Each number is 128 + 24 x the weight over its row's rms, rounded and kept within 0 to 255. Layers, rows and columns count from 0. The size above them is the row's rms in percent of the matrix's.

# layer 9 MLP down (transposed), 256x96, rms 0.177, rows 80-103, columns 0-95
size [106  96  87 102  99  96 107  95  97  96 103  88  94 106  99  98  91  96  98 110  96  97  93  97]
[[131 140 141 109 165 109 174 135 137 132 149 132 114 119 142 111 125 135 156 133 153 120 104  90 104  97 128 161 129 123  85  79 120 109 130 124  99 170 121 128 113 100 117 119 167 117 124 168 137 112 133 133 153 127 100 170 110  91 123 135 116 103  95 147 126  93 121 111  89 117 134 144 120 128 148 168 126 178 174 152 137 120 131 125 115  92 171  78 142  65 134 165 119 108 152 150]
 [119 128 100 160 159 117 166 135 122 139 168 139 105 130 112 125  62 126 146 109 188 122 142 161 113 122 152 137 117 108 118 155 169 139 150 119 106 109 121 173  93 112 132 121 128 121 156  91 132 107 156 147 102 138 153 152 133 145 157 133 157 112 141 126 152 154 153 150 123 129 138 121  53 143 138 136 128 110 110 110  93  97 115 141 137 157 100 122  83 124 157  71 110 130 104 127]
 [ 87 131  76 107 123 123 135 134 121 112 143 134 126 165 117 147 150 160 188 122 129 177 146 165 134 125 117 106 144 134 134 110 134 102 131 105 164 106 134 141 110 141 158 114 130 138  78  91  94 101 117 167 148 128 111 146  96 115 128 198 140 149 131 149 157 126 129 158 134 112 120 116 127 119 130 149 138 164 102 120 194 103 124 146 159 106 133 127 171  85 119 134 116 160 134 141]
 [142 145 129  92 116 132 112  95 116 121 127 164 122 120 104  96  92 156  96 171 130 145 139 130 121 102 140 165  79 154 104 122 119  63  98 101  95 163 106 128 132 127 140 131 102 117 151 126 121 129  99 150 174 127 112 157 131 144 121 107 172 138  98 136 133 119 107 144 132 148 112 108 111 125 134 119 130  91 134  58 104  88 114 149 125 123  93 144 115 121 155 122  59 131 125 128]
 [ 95 120 124 180 115 149 124 138 117 137 118 145 119 142 120 124 189  71 138 132 107  90 153 115  96 147 151 104 151 130 121 135 133  97 100 129 131 136 145 167 127 133 135 119 124  91 149 134 131 151 147 162 113 148 132 155 135 118 138 139 122 112 118 180 182 110 142 120 146  99 110 154 141 107  75 152 120 110 159 178 112 121 139  82 158 121 116  90 106 130 116 167 150 113  90 167]
 [120 142 184 116  96 129 171 120 107 101 122 130 134 128 103 118 133 114 134 105 127 140 133 134  82 105 126 149 115 125  93 140 136 142 172 145 116 120 132 132  99 150 165 116 147 109 112 150 127 138 114 119 136 115 153 153 146 129 198  69 130 153 118  94 113 130 134 132 115  94 175 146 106 129 115 168 147 124 156 138 116 137 185 128  75 109  96 126  95 171 112 119 105 125 152 173]
 [150 138  89 129 113 119 138  90  93 137 148 143 178 133 132 150 120 167  99 146 101 160 150  89 117 163 140 110 118 104 149 126  93  99 170 122 167 129 112 102 132 118 191 133  97 137 122 132 132 130 164 153 100  75 152 109 133 148 110 156 139 118 127 144 144 146 139 135 140 154 158 148 109 126 145 131 128 147 136 108  98 121  73 146  81 120 158 130 124 134 156 143 140  99 175  96]
 [131 167 156 155 105 147 132 114 171 106 172 140  99 105 150  95  81 125 143 114 134  96 150 146  95 122 117 157 165 100 106 139 105 119 158  71 117 123 142 143 170 147 119 113 133 123 157 126 127 136 146 104 107 160 136  71 115 142 165 137 134 117 118  97 146 176 121 138 136 144 151 103 101 109 132 151  93 153 153 133 106 110 161 133 154 135 124 111  87 102 106 147 131 116 141 173]
 [137 171 162 164 139 112 124 134  81  65 158 119 134 114 117 136 134 156 146 161 114  95 114  98 154 124  96 125 116 113 109 139  99 124 121 122 114 115 140 119  94 149 113 151 122 114 145 114 123 141 110 165 137 127 206 120 136 140 137 135 150 143 110 142 185 157  83 155 148 144 152 122 137 148 102 118 146 143 102 128 104 115 134 123  67 161 115 136 118  86 144 143 152 108  99  99]
 [148  97 120 116 122 122 140 113  91 116 115 160  75 121 125 159 121 125 121 120 143 139 191 102 114 113 139 134 148 106 120 127 129 143 139 133 165 134 159 127 106 161 153 137 139  96 126 121 124 146 145 147 115 148 127 162 169  89 151 130 129 127 134 138 144 112 115  85 154 159 159 121 112 155  97  95  82 130 128 142 167 139 153  93 108  74 142 139 158 133 166 120 129 207 111 154]
 [141 142 113 145 132 119 127 134 136 104 131 139 136  73 101  98 137 152  98 156 117 109 168 135 115 138 145 130 148 175 111 108 118 111 150 118 122 127 144 118 112 120 124 159 143 112 137 116 112 123 136 162  92 160 106 114 165 122 146 121 161 123 137 105 165 142 105 188  89 125 118 146  74 110 126  75 126 157 158 145 120  93  88 149 133 153 195 120 152 138 180 100 106 138 146 122]
 [129 138 195 111 150 129 116 157 115 150 199  84 124 138 116 155 154 131 101 159 103 131 123 106 122 125 114 112 157 109 109 105 161 108 142 127 162 149 104 121 139 117 146 154 117 137 103 146  82 116 119 149 140  88 177 153 156 112  89  99 151 108 116 115 171 100 108 164 157 110  87 138 152 118 154 109 126 135  96 136 121 101 137 129 107 115 107 106 111 124 122 148 118 149 174 135]
 [134 131  63 103 128 109 136 133 129 141  76 147 131 143  69  99 137 125 178  66 124 117 140 163 132 174 164 169 131 104 126 141 131 144  96 121 136 120 112 167 140 109 153 163 151  96 174 135 138 143 110 140 126 116 136 136 125 124 131 131 116  64 136 152 130 114 154 149 138  88 115 118 191 101 126 103 139 132 137 138 119 118 109 116 124  95 137 145 122 123 133 141 159 104 137 127]
 [106 122  63 160 132 124  66 123 169 110 162 134 146 150 117 139  95  98 126 181 112 135 136 159 131 139  99 139 100 116 126 142 121 132 155 141 148 152 109 169 100 159  95 129 137  96 151 150 113 111 120 155 150 108 104 157  79 131 134 115 136  98 117  99 119 132 104 175  92 129 152 108 112 113 156 123 129 126 122  96 147 128 122 118 135 145 147 126 131 150 134  88 156 140 194 134]
 [117 136 133 122 110 131 130 115 128 125 148 137 101 159 102 178 134 149 136 132 116 112 140 157 183 129 117  96 146 133 117 143 100 107  87 183 137 118 128 134 114 131 133 130 139 141 212 128 137 152 123 140 122 150 139 128 127 103 130 155 123  92  81 118 110 142 150 169 104 161 152 140  83 120 166  96 129 121 164 132 117 132 152 129 171 157  79 114  95 112 132  87 138 100 140  94]
 [111 150 143 113 112 132 156 135 117 106 106 160 173 155 109  98 116 104 126 132 139 127 115 118 122 118 154 152 124 156 151 128 147 166 155 119 118 151 142  95 127 143 110 166 136 102 121 112 122 123 121 153 175 105 130 127 112 156 119 114 110 131 124  73 137 111 138 127  99 165  93 124 116 117 130 130 167 101 132  73  81  78 182  88 118 144 145  91 158 128 184 119 154 144 160 112]
 [135 151 157 115 126 154 170 109  91 119 104  91 116 100 157 184 120  81 170 120 121 106 108 166 166 149 128 126 171  89 112 113 135 142 142 117 150 124 127 130 115 134 115 137 142 130 134 158 103 139 150 164 129  94  98 145 102 149 160 152 173 109 130 113 148 138 173 115 142 136 146 155 120 138 139 139 103 145 126 107 136 186 115 112 112 105 159  84 100 142 133  93 101  93 122 130]
 [118  76  83 124 115 150 162 129 142 113  89 140 129 107  78  92 116 131 150 126 158 158 133  53 160 107 136 177 136 103 130 150 127 115 101 115 115 193 127 127 110 103 135 146  99  88  97 155 117 100 129 123 134  87 159 105 137 129 135  90 151 142 122 134 111  98 130 145 146 113 101 111 136 125 122 121 139 181  95 164 130 140  94 140 135 135 125 146 104 130 119 143 143 145 135 129]
 [ 65 176 118 140 111  99 137  98 113  87 151 163 137 144 110 144 122 131 141 155 100 117 104 130 125 110 121 161  96 125 152 163 166 138 142 142 109 145 157 173  96 112 158 162 138 160 160  90 134 123 124 133  78  86 146 124 111 156 124 119 142  91 143 137 107 152 133 137  98 118 137 126 113 134 119 106 101 159  87  82 146 117 172 107 175 138 135 123  99 119 120 116 122 127 140 116]
 [ 84 139 135 104 190 126 116 129 141 126 143  76 144 115 168 156 137 130 137 117 171 119 157 122 133 145 139 107 145 129 116 141 142 163 118 142 118 106 170 154 103 120  94 165 136 138 140  95 108 130  93 131 152  60 164 123 156 148 138 116 124  96 143 150 108 102 115 125  99 120 148 157 150 135 133 150 158 105 109 104 156 105 156 159 158 182 122 161 149 119 114  95 113 132 121 156]
 [141 124  86 126 121 182 113 126 141 105 119 175 138 127 124  88 117  99 120 144  98 113 115 123  65 119 137 122 142 141 134 129 114 100 150  96 133 128 160 146 154 122 190 142 137 163 146 144 135 123 148  98 149 128 156 107 170 105 112 126 152 145 145  90 151 141  90 119  73 108 105 124 130 125 109 129 113 127 160  77 175 127 148 174 137 115 118 119 136 144  97 156 152 105 133 155]
 [113 115 140 116 118 126 115 152 132 125 117 117 105 115 176 166 138 143 131  81 124 143 136 108 149  94 150 135 125 106 124 135 124  75  88  84 100 109 143 127 155 162 121 138 128 113  77  91 136  75 116 152  91 137 139 128 141 109 160 126 149 127 126  76  86 114 141 105 126 167 161 103 133  80 102 168  94 165 103 138 134 114 159 155 149  96 121 117 140 161 134 115 123 128 104 122]
 [ 98 152 158  43 100 129 123 127 125 126 107 130 112  78 132 104 139 116  95 103 164 103 132 109  99  97 103 104 150 117 126 133 103 162 147 130 123  94 136 145 112 135 155 112 110 129 117 108 121 176  95 129 129 132 153 121 174 115 164 159 158 132 112 147 171 156 116  81 148 141 114 156  96 138 125  90  97 139  87 141  78 121 142 115 130  96 121 141 134 126 131 117 133 152 134 142]
 [124 115 155 121 120 136 139 109  81 131 116 125 101 135 113 133  89 164 104 136 173 143 158 125 173 181 145 131 117 145 141 106 142 167 116 104 133 131 135 161 100 146  99 100 136 127 104 113 133 132 124 112 135 125 169 153 138 157 151 157 146 104 149 103 138 121 161 177 139 113 116 135 154 110 147 122 142 142 130 173 116  92 159 137  88 199  83 156 121 150 144 155  99 114 105 110]]
# layer 9 MLP gate, 256x96, rms 0.318, rows 81-104, columns 0-95
size [ 91  95 102  94  96  99 103 106 100 103 101 102 104  90 105  94  97 100 104  92  99  95  99 101]
[[140 126 116 121  93 164 154 118 167 119 116 107 154 107 110 165 125 132 119 166 135  87 134 135  90  98  91 160 108 134 158 123 145  99  93 127 116 114 102 130 139 105 135 106 115 131 127 133 111 111 140 102 142  70 142  97 121 169 140 112 146 144 124 118 155 117 140 122 115 162 160 166 121 135 160 133 136 194 126 108 133 170 137 113  71 121 121 106 170  94 111 155 166 112 140 159]
 [113 173 150 108 154 113 127 122 105 128  98 117 152 128 140 133 122 116 140 119  91 133 143 111 119 113 166 110  85 106 130 124 106 102 142  89 132 139 114 113 110 139  82 118 126 167 114 102 111  96 103 155  93 156 101  92 112 114 120 159 146 100 157 126 150 127  80 131 172 105 102 135 158 130 191 123 119 163 100 100 141 120 133 162 143 102 110  98  92  93 172 138 148 127 118 165]
 [130 114  63 141 145  83 158 156 110 158  96  97 150  96 134 129 130 103 135 122 172 127 134  75 126 136 114 115 129 130 146 137 124 117 131 131 136 159 127 140 136  97 171  84 115 138  90 132 116  83 131 137 150 163 133 124 126 138 115  82 133 153 118 141 117  96 125 176 147 130 162 108 122 138 105 145 129 161 172 141 148  91 130 154 137 117  96 166 189 145 106 125 124 134  96 132]
 [160 143 127 127 129 162 130  84 159 125 147  99 119 158 133 117  81 116 125 110 129 155 102  72 168 126 155  97 176 139 132 128 140 127 148 144 168 119 103  83 111 131 158 136 157 118 178  99  85 113 104 119 132 127 107 110 131 153 158 103 123  92 161 130 105 144 149 103 127 169 175 147 151 116 117 124 115 128 128 147 134 125  93 122 106 167 148 135 151 125 155  83 111 106 136 155]
 [136 156 116  94 196 131 152 116 105 134 113 139 158  99 145 108 139 139 135 155 120  88 101 128 188 112 122 143  86 122 177 166 116 119  95 104 136 144 177 137 105 152 138 146 115 128 113  88 134 118 122  86 116  94 142  93 104 117 115  98 140 129 122 118 108 120 162 125 153 155 142 130  84 145 147 143 110 100 111 151 116 122  61  88 149 138 116 144 125  98 129 143 131 131 119 132]
 [109 122 136 160  99 128 144 138 141 134 149 168 122 150 110 139 148 135 109 153 179 144 146 138 157  67 138 115  98  88 104 144  63 127 160 136 114 135 141 122 135  74 130 118 135 128 150 112 113 117 140  90 145 150  95  99 159 204 139 133 101 101 151 144 163 129  74 114 119  96 128  91 119  74 127 109 139 115 110 134 133 136 131 126 115 118 132 120 120 152 133 150 122 118 144 150]
 [163 127 128 142 193 130 111 143 113  85 104 113 128 133 177 145 131 118 109 116 159 115 121 106 122 125 143 103 135 196 146 163 150 141 145 119 152 144 128 128  86 112  98 133 131 134 107 122  90 136 119 202 190 115 135 110  85 114 132 104  82 167 107 118 142 121 146 116 165 111 115 111  99 120  89 149 148 110 112 108 113 136 103 116 131 114 110 134 147 136 143 123 134 119 143  97]
 [121 165 145 141  94 145  92 193  72 129 101  80 139 105 129 117 130 114 114 128 130 141 121 146 153  98 114 121 111  93 123 113  84 158 177 141 131 131 152 200 112  73 146 160 129 142 125 135 162 116 124 143  82 143 129 133 145 121 165  73 121 117 155 134  94 109 127 143 117 120 121 165 125 122 135 162 143 110 127 121 103 131 141 156 146 118 149 125 139 121 109 140 103 138 108 129]
 [138 109 128 128 134 134 128 105 131 143 156 134 124  78  62 114 117 149 139 150 111 105 117 116 127 156 124 143 124 140 122 171 122 124 100  58 149 145  90 149 125 124 137 119 170 115 149 174 174 103 129 132 109 132 118  95 118  90 138 142 120 106  61 150 105 126 105 144 116 120 159 120 132 107 131 134 174  94 143 154 138 111 128 123 124 139 132 130 161 126 160  92 170  85 144 160]
 [134 135 121  87  95  86 139 145 128 135 124  96 133 148 145 122 161 138 144 152 133 162 129  92 117 112 130 128  95 109  73 129 147 152 127 100 147 113  75 126 106 150 114 145 139  88 143 111 116 115 145 124 109 135  74 139 138 172 153  60  92  95 152 143 121 138 140 140 117 144 119 120 129  83 166 119 141 104 149 125  88 153 124 126 117  76 123 128 168 154 111 149 159 137 101 121]
 [168 138 101 106 105 123 149 114  82 134 141 133 140 142 113 130 115 163 138 143 104 127 133 117 151 128 126 119  93  99 180 155 128 134  63 146 135 124 134 136 113 124 140 110 193 141 150 114 114 108 104 141 134 111  57 176  92 127 156 162 151 151 139 119 137 147 153 128 167 153  97 115 108  95 136 112 145 128 128  80 151 116 147 118  89 118 133 145 105  98 121 144  95 155 140 142]
 [137  97 167 128 121 141 119 117 123 142 110 124 105 169 106 135  94 128 135 147 111 127  93 162 130 147 205 167 104 152 177 129 118 152 160 125 108 116 121 161 124 122 144 123 134 119 147 124 113  66 126 125 157 122  98 123 125 131  95 104 131 125 166  90 114 144 106 146 137 119 161 136 138  88 103 153 143  98 144 141 105  94 163 113 140 143 130 164 155 154 103  91  89  91 113 109]
 [100 121 116 143 123 102 157 115 105 127 116 184 126 132 107 125  95 144 102 147 141 107 140 184 119 134 152 152  99 106 124 146 154 130 124 111 102 161 114 143 153 139  97  86 101 117  86 133 163 140 138 124 115  86 125 102 120 158 143 134 157 105 147 124 173  96  83 107 128 147  93 115 120  82 153 115 148 181 147 114 134 119 139 137 145 142 147 142 129  91 167 115 125  68 123 147]
 [179  96 135 134  98 111 135 130 125 134 123 127  74 141 129  99 110 159 111 132 170 100 130  86 188 115 168  86 107 133 123  98 141 156 101 152 174 128 143 114 130 126 113 109  95 152  82 168 147 142 113 139 158 110 140 110 174 136 102 106 112  94 121 118 151 130 100 154 134 155 141  73 105 159 158 161 140 122 125 131 140 157 130 131 122 135 134 159 125 130 131 130 130 125 170 143]
 [128 138 106 117 118 133 119 110  95  95  90 116 124 122 174  97 125 115 136 100 197 118 129 120 133 128 115 114 148 143 125 112  93  80  95 118 194 111 128 167 134 147 150 138 137  97 165 148 153 146 165 120 154  94 110 119 125 128 127 126 108  96 158 115 151 157  78 156 111 184 139 185 103 103 132 120  99 135 105 114 140 135 147 115 118 131  90 116 118 150 118 132 118 109 126 113]
 [112 133 126 134  95 155  93 140 107 157 171 116 110  60 139 128  57  86 116 132 116 118 127 104 120 132 128 115 104 146 174 114 106 120 144  99 137 102 175 112 129 130 139 162 138 153 115 119 112 122 130 149 137 125 113 131 117 155 122 111  87 109 111 109  90 176 127 163 109 119 152 163 109 125 114 107 119 114 145 134  89 120 107 171 104 113 108 142 127 114  94  86  98 149 101 159]
 [130 141 103 132 124 137  83 172 106 110  84 147 157 132 167  96  97 118 124 117 181 113 145 125 115 150 159 134 104 130 157 105 178 179 108 102 148 137 148 160 141 122 146 103  97 132 101 141 134 119 134 128 113 129 110 131 118 143 131 136 125 128 166 134 133 175  94 106 129 132 118 132 130 137 114 160 139 202  71  95 117 117  99 141 146 115 155 123 126 121 160 169  98 138 146 122]
 [174 104 129 152 129  87 118 105 141 152 109 128 164 196 146 124 137 150 133 146 133 150 101 133 127 111 118 153 126 117 137 119 166 143 120 123 112 121 103  98  98 116 122 106 137 134 130  97  60 144  96 125 101 114 122  85 141 104 119 164 130 115 116 105 153 149 107  68 125 141 156 156 117 162 117 147 150 124 158 149 141 127 121 124  86 113 112 162 174 168 136 145 156 125 171 139]
 [118 146 116 111  94  87 152  76 136 131 125 169 123  96 135 110 115 128 184 138 171 124 111 165 147 114 150 118 102 135 129 146 146 107 116 109 149 114 135  80 110 109 122 150 123 155 114 132 192 125 117 139 128 172 127 119 155 135 153 113 161 124  79 173 127 124  73 130 140 119 155 123 113 173 128 110 129 122 180  91 106 133 148 130 157 106 117 147 100 115 123 103 154 147 122 130]
 [118 163 113 117 125 155 130  76  93 173  99 121 105 101 112 117 147 112 136 167 126  84 156 119 132  98 124 138  97  99 169 149 116 103 159 127 117 137 102 177 114 132  90 105 125 139 167  57 114 163 150 111 120 146 141 121 114 132 145 143 110  63 150 132 105  85 141 153 160 116 121 120 136  95  94 155 107 146 128 131 120  84 145 122 121 131 122 142 131 134 140 107 135 110 120 132]
 [132  71 109 127  97 151  99 137 159 128 121 113 130 152 110 141 168 155 120 109 138 125 144 136 121 163 122 116 120 127 174 140 167 163 120 136  97 135 136 130 120  97 136 121 110 146 139  81 131 101 149 142 123  89  70 124 110 106 137  84 129 110 124  92 146 135 107 179  77 121 119 129 146 129  91 136 189 117 116 139 140 173 141 140 117 118 104  83 147 111 114 112 118 104 156 164]
 [106 116 102 162 125 127 105 115 151 155 107 122  95 152 160 139 133 191  98 107 109 125 187 107 143 111 151 124  91 112 159 135 108 154 117 132 139 129 161 126 154 106 107 140 132 120  97 161 139 132 130 138 137 108  79  91 107  96 138 141 142 137 107 153 111 117 178 199 192 128 122 133 179 146 131 149 140 124 123 135 128 104 101 110 121 115 123 123 125 138 141 114 151  94 151 123]
 [119  87 127 155 139  87 180  90  79 152 125 145 166 104 142 126 125 135 105 135 116  97 132 145 113 156 120 135 149 121 115 143 171 137 143 144 141 112 147 152  87 124 150 154 102 144 129 102 158 120 160  89 135 134 112 108 138 124 154 141 151  96 129 156 109 133  76 127 138 156 129 108 108 138 160 105 106 133  76 102 106 155 156  83 126 151 161 125 127 101 178 102 127  99  97 137]
 [118  76 107 135 157 115 119 136  98 109 131  93 188 141 129 136 105 103 129 111  92  71 142 156 150  84 114 159  76 156 104 125 133  97 121 143 170 163 133 102 129 129 100 120 129 158  83  93 149 118 119 130 125  71 128  86 149 107 112 125  95 111 142 124  80 117 101 131 119 145 140 138 140 130 123 118 164 128 115 126 130 121 107 115 156 158 130 145 160 114 121 162 119 111 116 152]]
# layer 9 MLP up, 256x96, rms 0.339, rows 81-104, columns 0-95
size [101  97 104  91  99 102  94 102  96 111  85  90 100 100  95  93 103 101 110 103  99  92  94  96]
[[ 94 121 141 138 138 112 119 120 154  84 124 128 143  88 118  72 144 151 119 120 107 122 127  97  91 173 123 159 102 128 135 147  96 141  98  79 114 116  89 141 117  90 141 110 120 152 124 114 124 153 130 134 140 139 153  77 153  98 143 118 155 151 119 123 128 130 152 172  95 107  99  95 120 135 117 158 121 192 145 101 133 122 134 147  97 102 108 140 183 143  88 143 138 137 147 148]
 [168 128 127 125 117 107 128 125 167 110 107 107 137 136 135 129 117 185 121 133 120  87 128 146 115 156  97 119 107  92  88 161 105 142 149 229 103 112  91 120 166 116 128 123 150 159 124 162 133 113 122 117 146 135  76 134 117 139 121  97 141 119  95 128 118 120  98 137 127 159  94 140 128 128  83 131 127 144  89 141 109 131 149 145 129 142 126 144 148 149 171 154 111 128 164 149]
 [142 142  85 122 141 183 126 173 139  97 163 100  99 139  97 112 145 116 143 140 109 130 102 115 138 158  81 128 126  86 129 118 129 152 188 106 135 129 151  83 140 131 107 174 138 132  81  99 122 118 152 120 128 151  98 130 135  80 108 143 153 122 113 100 143 133 107 107 160 145 117 144  79 152 153 131 115 175 137 128 117 122 136 153  98 109 119 131  99 143 170  92 125 135 120 147]
 [163 104 126  99 149 152 124 114  76 116 116 134 119 130 172 119  96 144 145  69 132 161 113 115 160 126 117 128 156 194 115 130 142 107 132 133 167 132  98 133 114 121 119 149 140 172 143 126 117 165 114  75 142 113 158 158 108 100 120 124 132 116 130 128 117 144 100 117 123 112 108 145 160 146 106 130 115 132 118 140 113 162 128 149 180 157 170 149 167 128 104  83 108  88 105 125]
 [ 95 164  98 130 172 186  93  89  87 134 100 157 120  93 162 130 152  93 178 118 116  99 130 158 146  99 122  79 152 114 134 125  97 103 148  94 135 115 121 147 103 131 129 147 145 135 127 128 120 134 130 105 108 139 147 126 120 134 115 166 122 150 154 154 169 150 140 143 154 104 120 120  99 145 131 119 132 185 121  99 147 156 102 118 130 178 153 118 101 119 135 101 146 148 115 110]
 [ 92 135 110 120 129 114 125 113 112  95 153 121 102 166 142 133 126 125 119 114  97  81 117 110 148 152 118  90 119 172 124 133 124 190 152 157 142 156 156  97 155 121 101  93 161 144 119 111 121 127 154 130 142 111 155 106 111 117 126 163  73 136 121 122 142 124 159 131 162 162 114 136 132 135 123 147 125 176  94 135 130 130 134 109 157 117 136 104 184 136 151  60 161 116 157 152]
 [153 136 150 148 133 143  97 140 131 112 123 131 141 167  98 133 119  86  91 140 145 125 162  95 108 143 133 106 153 109 135 174 183 121 138 119 138 156 109 136 117 103 101 118 118 161 100 105  86 150  81 139 115 141 112 145 130 140 114 105 140 137 109 145 161 104  96  93 128 145 146 125 100  97 183  97 144 131 183 109  92 169 113  78 150 147 121 114 124  94 131 120 142 140 156 111]
 [163 119 119 122  71 134  94 118 164 153 158 123 114 107 144 123 123  95 133 135 101 155 139 134 181 131 129 138 129 168 128 127 137 116 136 177  88 141 107 133 145 124 175 156  85  93 131 124 129 121 139  76 140 133 123 126 128 162 114 137 108 131 113 118  93  98 125 103 150 121  80 134  77 147 139 146 109 114 139 136 140  93 151  62 159 168 135 104 125 157 128 150 145 149 133 148]
 [149 144 121 146 167 137 126 132 112 124 158 143 141 136 144 119 102 121 124 144 138 102 130 100 175 152 156 132 136 124 146 143 124  94 109 122 143 203 117 127 142  92 126 122 145 151 103 180 116 120  84  65 126 151 138 156 120 109 119 116 127 185 115 143 139 113  89 140  88 171 137 137  96 173 123 157 131 121 179  98 120 121 127 121 131  92  98 113 127 150 153 151 157 147 117 135]
 [130 112 137 134 135  89 121 121 126 140 128 132 134 105 180 155 133 123 137 145 110 149  73 132 156 136 104 139 101 130 136  84 137 133 131 154 121 145  83 133 116 143 123 137 124 144 127  92 130 116 106 126 133 171 102 159 102 134 107 135 142 129 101  92 101 143 175 125 169 108  62 113 129 127 104 107 157 144 110 121 113 137 123 126 119  41 132 115 163  61 135 133 114 102 116 147]
 [153 181 126 161 125 109 160 142 116  94 118 139 104 129 140 128 133 130  93 167 109 131 133 139 107  91 112 132 111 131 121 138 115 147 111 121 144  99 139 101 126 113 113 145  86 157 132 141  75 161  66 108 143 158 135 154 131 143 138 198 164  92 116 127 117  84 120 142 132 156 108 100 139 103 129 139 118  99 116 142 122 182 115 123 159 140 166 129 112  95 165 141 149 132 118 163]
 [160 119 123 104 131 140 142 157 158 161 139 105  99 101  69 128 136 116 101 127 110 125 101 146 170 148 117 141 183 143 153 164 123 109 117 113 149 114 105 136 133  96 189 108 149 100 126  87 134 117 145 123 140 109  83 128 144 107 133 163 134  95 114 140 130 170 150 117 154 168 123 121  93 130  85 132 117 126 105 102 102 118 184 154 141 117 137 125 142 103 131 140  93 102 102 101]
 [111 124 131 160 158 125 100  83 162 135 135 106 132 109 113 136 165 123 112 117 120 135 180  94 148 120 126  74 133  83 104 166 118 149 130 149 131 138 154 128 155 131 106 100 138 149 148 157 132 160  91 151 144  97 117 148 111  96 140  97  94 162 134 140 143 145 112 130 130 172 124 125 135 124 137 142 145 115 136 136 123 190 108  62  88  83  93 130 142 138 133 129 106 119  93 114]
 [ 91 149  87 150 128 160 137 117 129 132 141  91 123 135 128 110 127 162  80 104 162 117 127 138 102 112 144 140 163 149 104 114  95 133 132 128 160 145 171 123 169 108 115 122  73 101  81 102 133 132 163 156 149  93 127 165 134 136 107 118 132 155 118 112 140 109 133 113 140 143 160  76 103 119 109 165 187 123 114 125 120 115 122  89 102 131 109 143 152 129 173 119 116 167 149 116]
 [134 132 118 105 135 148 112 146  95 160 166 105  93 129 105 114 182 148 120 131 138  89 144 120 103 148 103  96  98 142 157  98 101 120  88  91 139 121 110  95 166 149  91 129 117 138 116 139  88  81 114 135  78 155  93 174 162 161 134 129 105 167 110 137 100 103 147 104 127 104 139 175 116 150 128 134 120 114 143 125 123 101 123 139 116 109 127 147 122 146 134 143 145 180 110 127]
 [140 133 129  94 161 149 139 144 128 151 102  99 141 106 157 151  96 103 144 116  99 121  91 140 108 172  97  76 112 133 161 129 165 113 114 147 126 111 119  55 152 109 141 137 102 119 136 112 102 107 189 129 113  84 183 125 126 162 183 139 114 126 123 148 138 130 131 116 126 144 142 127 138 143 136 110  92 163 157 123 141 111 126 102 156 153 143 107 117 128 157 151 112 119  93 119]
 [104 158 108 144 128 122 128 139 150  91  88 148 148 117 118 164  88 105 127 149 115 121  78 145 138 101 128 148 141 131 148 134 154  97 129 102 109  98  68 118  85 133 125 127 105 124 122 101 132 105 189 118 131 128 138 140 116  81 169 127 154 166 162 124 146 159 143 143 118 136 131 167 111 163 134 119 154 177 142  90 171 144  99 141 129 150 155 130  79 112 136 148 134 138 123 128]
 [154 179 114 171 169 147 115  89 142 117 146  99  93  82 128 111 127 111 138 134 100 134 135 110 104 130 115 141 120 138  88 175 124 156 162 154 140 136  90 163 117 164 103 120 142  74  84 120  98 139 113 137 117 161  74 139 116 149 132 147 131 139 152 169 117 167 150 112 127 114 112 132 152 137 147  91 131 158 117 109 146 106 132 152 170 162 144 115 125  90 117 132 138 131 131 135]
 [146 120 126 131 136 152 135 148 115 179 119 160 135 121 134 179 106 133  78 139 112 126 103 178 117 138 129 130 153  92 109 132 123 155 167 134 143 174 129 165 173 140 156 132 146 112 132 167 134 105 160 128 114 131 144 132 135 157 145 102  62 168 125 114 130 152 145 119 155 153 147 101 133 152 111 104 119 172 143 122 104 111 142 147  81 149 175 131 152 150 115 125 105 145 115 164]
 [130 157 142 111 152 139  95 151 129 131  86 103 170 160 124 117  98 125 162  61 100 142 107 118 134  96 136  87 124 100 110  87 115 133  97 116  83  91 129 140 125 116 127 142 116  85 130 144 147 101  98 151 118 119 117 134 150 106 137 149 135 120 117 143 132  87 135 116 105 150  92 107 149 120 157 130 163 111  91  91 125  90  87 142 175 156 100  92 106 116 120  99 127 118 122 118]
 [101 148 127 115 101  71 136 126 123 100 113 153 119 115 134 125  98 156 122 148 166 142 148 129 128 152 105 135  95 156 132 121 121 152 131 114 124 131 123  80 117 129 126 138  75  94 151  86 134 160 175 104 186 172 124 163 135 121 109 118 115 115 131 113 140 136 139 137 128 111 103 120 157 134 108 111 108  81  78 158 100 153 167 186 139 109  81 142 118 102 119 129 133 137 149 135]
 [ 98 166 113 144 106 110 156 131 101 135 145 153 132 170 152  92 144 148 187 128 123 143 150 130 212 126 105 181 128 110 137 130 157 130 122 124 188 127  97 115 161 147 143 142 126 119 160 149  89 140 138 144 122  91  85  98  93 120 124 156 109 130 132 142  84 111 118 108 112 148  77 110 135 118 133 103 120  95 131 128 116  95 122 147 130 121 127 107 132 156 125 133 121 103 116 129]
 [148 114 152 151  95 137 107 150 104 145 124  66 150  93 136 124 118 120 142 164 106 103 127 139 121 111 124  81 144 116 131 127 167 169 178 116 125 143 127 143  94 162 135 124  97 111 108 134 118 120  80 156 129 131 114 109 114  71 100 130 122 116 126 148 132 130 143 101 137 147 146 123 135 145  84 177  82  99 106 113 149 115 154 124 168 103 123 130 109 127 118 111 158  96 189 135]
 [138 135 128 161  63 144 145 121 128 115 125 115  91 145  78 145  99 180 132 155 120 139 185 143 152 126 123 126 109 112 113 144 112 110 114  96 129 172 111 166 127 135 151 170 138 149 182 154 103 127  80 130 123 136 137 101 114 122 116 130 119 132  78  85 145 165 112 111 145 160 139 110 155 124 169 132 145 123 132 120  88 163 139 119 133 144 110 138 159 149 120 132 133  81 124 130]]